{
  "num_hidden_layers": 15,
  "hidden_size": 64,
  "num_attention_heads": 2,
  "num_key_value_heads": 1,
  "head_dim": 32,
  "intermediate_size": 192,
  "vocab_size": 2048,
  "hidden_act": "swiglu",
  "norm": "rmsnorm",
  "norm_place": "pre",
  "norm_eps": 1e-06,
  "positions": "rope",
  "rope_theta": 7010.0,
  "rope_fraction": 1.0,
  "qk_norm": false,
  "attn_scale": 0.177,
  "bias": "qkv",
  "tie_word_embeddings": true,
  "parallel_block": false,
  "init": "normal",
  "init_std_qkv": 0.0678,
  "init_std_o": 0.0124,
  "init_std_up": 0.0678,
  "init_std_down": 0.00715,
  "init_out_by_depth": true,
  "optimizer": "muon_variant",
  "learning_rate": 0.00311,
  "lr_mult_qkv": 0.5,
  "lr_head": 0.00773,
  "max_grad_norm": 0.5,
  "warmup_steps": 200,
  "schedule": "wsd",
  "decay_fraction": 0.792,
  "decay_shape": "linear",
  "final_lr_fraction": 0.02,
  "batch_tokens": 16384,
  "max_seq_len": 512,
  "doc_mask": true,
  "train_tokens": 147900000,
  "max_steps": 9028,
  "dataset": "wikipedia_en"
}
Each number is 500 + 50 x the weight over its row's rms, rounded and kept within 0 to 999. Layers, rows and columns count from 0. Numbers have three digits each. The size before them is the row's rms in percent of the matrix's.

# layer 8 MLP gate, 192x64, rms 0.108, rows 6-39, columns 0-63
091:447551390555448476552460543501574506462487467512443497517532461454503407385423435543491563586445518490478481602442444463411480512528480487422477450474496521557449432547576559506516520448513510
115:541530458453557508499520524553561540460588504544496494511483494493510483481503385496393460570434508514464534544531543499482416547534372568421507627443504552505429429551508543442503495543449446
099:566479470510522580488451475554539485479571489483466555590545535317489443463552421514506485472458489475530548495434487487496523469526559483536477499440481443542556555496450520413461412393439460
081:413420464391569549396499504504416570540379502526471535578439481501496469454552521483485530496501435442553500487462515471448522523448464534478412615453438456461461515527502512541517547515437455
087:523537479455499538564425496447528485544544486598482476580532453466475546555397476381522449473497553504577486442573592521583499461558486506530504542501481528531460568447449568479536484534374540
102:466474499500475499424470419588556543528537575584517619512472531415519543493600496546482527478477602505538547534498486499596449525569453564430437583517539471474483481560439471444517522519483426
100:475512544538523523424500426440526465406611584486561419521520602561515525465512505555567446501457498515488473478425486478462568483502474505429509444423469534533500406436470585592458555525449519
117:522471460531541542546520493567490412498432507558488648552479406464397519468564460531514605572446454520470504486459477528540465469523510465409517531447506501484582430582456579536455477477487473
103:450475445512476448498507544531496495524464487535563470539481519522571593430524475487475596574544521497497603568579490525478423525487482593416471539449494502663435473538497468462580448537474458
123:426449484524445406484494511493481500444502617455477456459493505536454433513503580525451607493532481479595516463403480503583546417513502522497422474477547460530480481614440430538524521443571451
100:559542547463537482486387460510563528488513413496548567489586437448453550501433569439492463529587481452466515499521504529434578568469526490581526481498516448425558494455407429403462487455534542
106:411559488480401664566501461468451441421560551542514576522514522516536435564416529458492507460482501482454476481490497450485484507499516640458486557450397458521516488466535462496514493458478452
090:507448486474482443498455492540498435467553485474510506522482499464418475480478522476494519536498537496493431497500589514562509593548440455374511528624535602514473472545528522366528384548466415
102:474471630545481466450551533483469530527592532487459550590501589456558543536556550438500487534479472477478491532548483428479565600485473523507436479515462505575425509443390497503502423613515531
110:414421481504531503520537566481552442453521443482440527506513442499543469550402532502450480522502485489452443577471493419377531598457504501432417561416456464523468459469496479448547529425578431
098:523520574414548376517496632505476514441454551481414522474474492567484498553465559547483456463443547568452451512510440397530417492503448408470474509556486511459472530521550419561526481514464544
091:480532539464490596447465434496530409489589424544474463557534576473498455512430526534473510519523501418403521582601505490382480524493509394484452524501521545500532441495540460450554502418519559
085:510505531497579455458594498479490551569450400615524497494451403514507521525534588441533432567520557472497537547443489499563554500438472421475467461487587433460456464484568475433504588461464489
091:504466521517498525506515578485597370462536448467481548447486497512543543428528609511536456516520529448444509527499557478438469441507603543504466459421496453613513438493415482392493434509454473
105:456437448501638512493495437581533500500513523576498491514343500467395599498450494480536542527447457466438506492514533434426534510536526538492450484467573485504542423526457533533505466513394522
092:417552480449434476511407464495477539476495460526416538598532555440424389526482533471463416596513512544529587554499601559506534496515437436567539549571523508494476464489472558553493519501549483
104:487520461484524552521431539534585437556488527449493480538552443509491515585527561506493400524441542520378515396560523434499532528424473453524515506506402461512468530536597483475575483404451568
088:474510562377542445388585450647509500472475433478469514524444472563533506423568555522562609547491534543491495533496509533528474474513518566510437516434479508503415488516553469463560506527465549
108:465449472534480564533604440573449590559571467539513465504543503410514519473508500432508494525492565589506538470533511482450486602479511577463466497513570504558566449496495378441503447509477385
090:497549532473575496436521428545494474562506414543440511427456510526475498465543499416491501499501602519552545546461611436504537487475466484447425527560550445464466440575461591485608515476414555
111:481500477452512459501545489590454464506538448502526531481552566583429454478491442467496446621503539425507615525500577478422543518580441533445493586521518451555586527490398505464507530574527466
101:527600575502610480447535482464431617496513486549508552491486429474477464513449459537539475481567471451555603545543498456586466506497552468530466534442510519478500558626598489477433501485528443
104:452466439494520438494456566612533492421506556454404374570465458419452488500502493515419547509523540569470481548511548450578571457501494508530459408506552521551476453578447516477461560494459530
107:488470583434527513439571450581512517479522482449451508599530520477536519521502524538493529517544595543409484424488596536476636537503466487571505466563562498473531520572453546508412555421451477
104:467457589455511404502385449438534420500495514539480469494460503532554505468439571446473414494427581495494515532519584550479461470532512592396478591529523421534506465491488544538561414495474517
110:396411488529457445446547439522540591425488482475461553493442493500519538401551533424479600521547451437464511550570439425504538513470508503606510486598426532523516575483499493561514526494501534
101:473469500557519498451492468562471480564539545506500488488495456496479578585524542464591558504512480495428399488580335510489462471513365509455439496433503546459475428516478449424525528519451446
097:606482517515502482492513476492492547510439514538422461470504592551565579581535538401585436501438599534502554518500489526565536476529578491451464426556459513571541510560591414489481536556529527
120:438484516524453490525512399587521497494498553434448522471500500428596472423547508518481595391537588479469514449382392537475516566525523450468449507459549432517535538504489447512562535502570497
# layer 8 MLP up, 192x64, rms 0.109, rows 6-38, columns 0-63
089:595499531493475438560598566501494622510479451540483510456441569500509557491526525452626445468506589530587490502498404531568437486557470546460456532577466479484497509502569429498524511578504515
096:466517543545512526552452608438459437616503503554537477470551455505494525490532459520528573422541430447598456418429473519465576555477545573417499459507494542456508465570532517562488452484598511
101:459555540535444482478401585562509461569544464555476508490473488501593467531493545494551518461540541502489571458467456460544604597486389448413476484535534547481409504443530474399453459451534507
149:492481546486529510511513428526533504500461448517410462519499447608494476455491450578593552449423487518457571504514521482526639544496515528525499532481527449577405346516468429457483530457499447
075:494467524493615524518518483512583438533548520541471585532596518569509506550533565409548515451479515503533392523549490483473542499446527467531503574522511448476505506400433390464469521559574399
120:527480528584539424447463516421463450612451448561520444548554540543534610497489560470554526452418469491573517505518487439419537589479494519522519431506423465504523473461439549431593456508489490
098:537568472598459485455394519502567448542441519500520517556572408505483506512571492516504563464530479452506506461500496492546553421527457526537567453596408467465473488602451434528625508543538535
108:504485478479421487484456517534539457408505567458502466512482613488457500531561566535573471510551518465535437469396517493512417500555510470444452503342440481574540460427462516490414440440512486
092:515498473559493439557500471487516462477627470480364563550465531467539562557503555509494468437588505463517460540483481526499493493511483456569444551456446469499385429472474468381481512396485560
096:509489494498456514569542487482522475471531523448431429438418435489525436469574467412484563476465433529524504580496580554471460531508493431465514517490486403630528483393486542463556494506392568
097:577509566474536565519425506363498467418524501475508552527529415521558427449460575478583516434472477511477453499455497481446536561405498537579480482467456579449549601503559453479518530500460456
109:484433505540511575474508491540519538548462475583487483456490419525446533520504502448482535440491490382643450514481458468416554528537537406533394518555495495481447418598492481503449461458428530
087:541584449632464549534516450454473537524545394518569462493572497522495422514510496467503552415582489429497466565479460552480488558510430529544522459435516546408459530513554488538508424591544536
092:455562481423460495404579545547450601417515471463537534532481491480482457433524422456457437525525488500497541549451591404571536501435487615559522559464509451483502581432508575499467493506490494
121:509517468424487427509502600430431513510475439499609478551499587504596523485499536484493470539489529553512493548503631382450533510526502500430525506573508516562494469580534533521535471619537543
106:536458507597572497433472484492577557460424426501480525544529459494533465487593423454502533463399496464475544519568492483601463493535563549551502557551480526551461533444383436518516572569472545
091:510506410477420533596446490535536504517601518632575515468510503535444512504583454446457465438468441568574500557598512510468489508421521613498513536507481492514418541539470474521460571526524509
093:500513524433504402472468510565544453552461548514510434459517532480510529599580464442509586564539518448569525581454528558558520444512548558479530545572455435429521553532481495537428437561551600
100:456510491437509471487557546582503502460542542438502468478427482498392520497538384594457477502567521536492528526485533447532506513609504442566574383544423531524547515509496560463528581459407496
110:392493510550509554467510504429523434501420472567386511531506556510518545532444457571489478457402567455516534541504499566594459571536578462504384481563548495524515549555558570492523467520479536
080:498489447430558432511455523402494477532455554531454574589581563538478506550457599537505530521434453525470498538493515472448550465449447618505452638549536484464521485512580535490495546569502537
104:505482506536476636436549395468499508427518463625578483487467469469513454467480428550450477522538571491505568469476452528508510509572546447517468517408585534414472467543514486508409474496517588
127:464520487494457495461602615520524548550496616440576474489517493467519502448543561475441540541464549483441502507519496517521506613439554502439541493524499521453446492426507490527432535581639421
087:484540575488578496565519543542528480484485468422503475555510459373451480558490404444421424524405517407486500497518569466484476576508476464468526477469486496600541533557479516491493498511506348
108:547463410530570458536534523527443440510544594470453469466499595500517502456447444371445564472399487499437511432446570465569500568466526558583525589526460491530463542480435531493519507505459498
098:464504529423452514516543478492419495494474483453521575507396597477419528491509516418499491641414498504457515496520583472536489479586532519562550483537405506512489530566468632554512454486526511
099:422565607454475499497619499486497525565462463572517576391525497420522448510494486495498485569543542448552573563421551470510530565540548547486412581463522559460466539486454445543523481470536471
096:485534580487494472546478450572476554523379515581519584534443515473488446474481517522438442539574493474467437427479471489560475443486556491553633502541547529485474542477548514487420613466507593
113:438495567414538498517540559500454557538523557506515472464459513506542495556356557558460522558526614535528590454471552458537523561524470459599412431524593540478470560477490470523513563482492476
096:461538502440551451540404491457450432526514439545473450596651480441552455461457500513463466543486566582448507529566489484590554550491451530482497561563568471525549443534470484487493463518597487
104:452498518410491487513561522461572473495509582554575550515493473455488466586543530492519423525620465539458497510529443519557468418443519524586449388533525463538578557452552523550427579514556493
091:472513491463524480416452540490479497492509500551441449536541541559552480621467532435590536448436531551535525482562484537422583520501549492597476514569549423592510540438455451593590531517475519
097:462519495541505494534560527421536568585603467446534403446468500591562424464590499551465465497501518493506475507511462417484392534424432444489458557461460525608481564541537467497494538524552512
# layer 8 MLP down (transposed), 192x64, rms 0.104, rows 6-38, columns 0-63
086:487583565557458537474497542582478438500451461515538550531499493489537474544475525460531386424501522491576600470581533467558494464587515609522465587514634544548455498523517486526418478512492486
094:555483480498500575480532596427518564439496531550499518533553537476549491516509475530499527474372427602437494634505505494570447491497429468516572486470482415567450487425451430497417529498470514
091:521442570485532507537562459465557542542502578520524493522571516497444587590586496526553594575435538514464471561454594556533413497483438480541405447492462508435466477488596572518463492513504533
153:513469534422488488508457450465478557520447532505452479520486536583509463458529475470488526502383466556397559547566411497528554517479562472605492505514563515469413355459470438481456476435453444
094:509498493448471515524447439426487456499385538531513478476519405375518434542439485506528455499509520453500457465556507445567474506550520624495422527485487595535502526594460540445506533475414592
112:486461511542457534498542531573431553517431610484540519562496564575574535532513521461558471484468460554520520519552439567456526486460512502494381521589429496526522470439609437425573456459528563
094:504491509590435538586447475517477447480438524498458550463465491516443524448571415489504539562411513467515430464479415467578548392542464457570449491509506568494546599473587503447488559511421473
102:529466543607531450461520450600495469421543542548498449450474532459445553497525478523437438608562468491506428530556465453478469415542537578485474528464490427520596408542605502534476483503478471
085:478415529497463549461480454456496451468450499568437460456366489509503514568424540552498461444630422600462430468487421440482488534466483523487538491492445487463565507530442458496569441435461542
097:499509441565527492526445494418501451496527554435492540458501445407514466449534572481498461537491454446513478370595504538443610473614524567480489532458484532576409542521527480486581467508571487
095:526513441556498483546433544408437514510489445573503586538561577492506433452551451515521495469465415477506615490470456409492543502493582440552536465461446498595571468501510485551607460458471538
108:469504526488489551443520540470469550459380480544493444533542496543536426480378383570499539516496443499493433478428390527443506416412556485495511520551460466502521488575505510417491444525424522
097:546557505515506450450572590488509542542515420503437521455552548484509498483550447503569542504498548589480488433494567419399441416488446548548560497504429458492526468509409455538372547450456503
087:429463468540473479499508491471613508540531627501536556426565585558407457555477468497539563525501515503493513511467488502500526466497527413380420510481467466484596499490559501350511512493496497
116:549405414490597511487535505525563480450491470491466461472487525413620517498536538584459538485559550537452543396453447430521480544473508531495556506465438460493554459499473372572566472526533541
105:528423560473526457545532471503499456505430464600567509486395495472520493460535402614515440545513486607456537441406500536553467555451455503528572511517473510568557449462493512512531468607448518
090:478474371572533489480417537526532538460507509486499500540440540475589453531503545545364489554514492432574511493506455464404488554544500499452523585419499489500605495450503435561514486580450451
088:497537466545469556457550489509577485515548456472514437539521531430485516474485514502485427643565416472585505418517554534503459483543485449506499420412491493568568486590435444456589422442512504
101:430505534520521471499474479552503487522465592456524500489472443536465462516464519430532557512359581466517420627523496588504420586523491425477465449539550495428507525514474550422521534428584496
107:511488526558471539540480526498501487539444521528584571453604460472459530523484485479506438492543448493489430588514524575576444438563425485509487592514501502464458669498551533446519538611543507
092:479451410547519597491541527503400506482490500563578472464476561531451401549478562455512380458476458513529520521493505560511579558503537470475554448417458458529422552470540363500493523476486467
091:516520470465550525499504525477490497590453549348517485471541483559503455552555527485600486467427473537552505488622491467441540483452458541498552512521479493505439524427594528486625511384516506
141:530477440475522487456537470524500371496530473419571481541512540510419578406511502475536519464513568521557475565574559583514539492527524525530495491409577514416439429467568500481488598541591491
082:467482469478443552461506472527536445520524609501476567464436440610580592487463539437499523587591462528528518470570513572526383523461491518600533489555562533525509490524467545490485548588476527
103:451477621515523458439506464523525391488427528478490480483579518414455494520446428556479487508483510517487491539556399495511506555484416490515628475489474557547530588459565423466489558479454590
102:517490589518472510573532521530540478543388548535520458504485528600532568504474506544491495433413463538473457542434512585584407552509533511568587541444517428467441482422467528548556465530488412
098:500510422566490440488460453515429516557482537429506463524559570629528420446429550454542468442512570469441472537444483522480475509455533428464434509440562423525524471544396551507574475531431506
093:452496533460506490530494529470522494474479450552536507505559561492509475489504590533481474538593535483573515477569547522508442595591469547541522546433484632390487465479502550517582527615597557
111:514455451406522493516462479589562489532452462490498599543587506538583580494577454494519451489469398486580465507476461513506507484446496455521531563580432505470532406490642452453545484471477504
093:559479492493462484462399503542409560487353460500420556470477486563504444543464562439423502484482503541502468451439502500534516524561585459618450555472528507516530534536521532528542518613509567
106:470414487522425607422532460495474479454488545545532468490498494478490617435432485536439570441507464575528525506411557451501453608449477558526488493515450562540535475482447499475500558621524560
093:502457481383398504495374402432488501464457457495513538554500524402451485545402444463506529541568511467510480501475475448482479542573493469497514455501486530550510513555539425468366474545504427
091:532541542483492484428481362527481423443382501556488497547567532436438510454446553524471491505543418433486573554513438546511580549463504545506524495575523523571473459481538500422510399469444481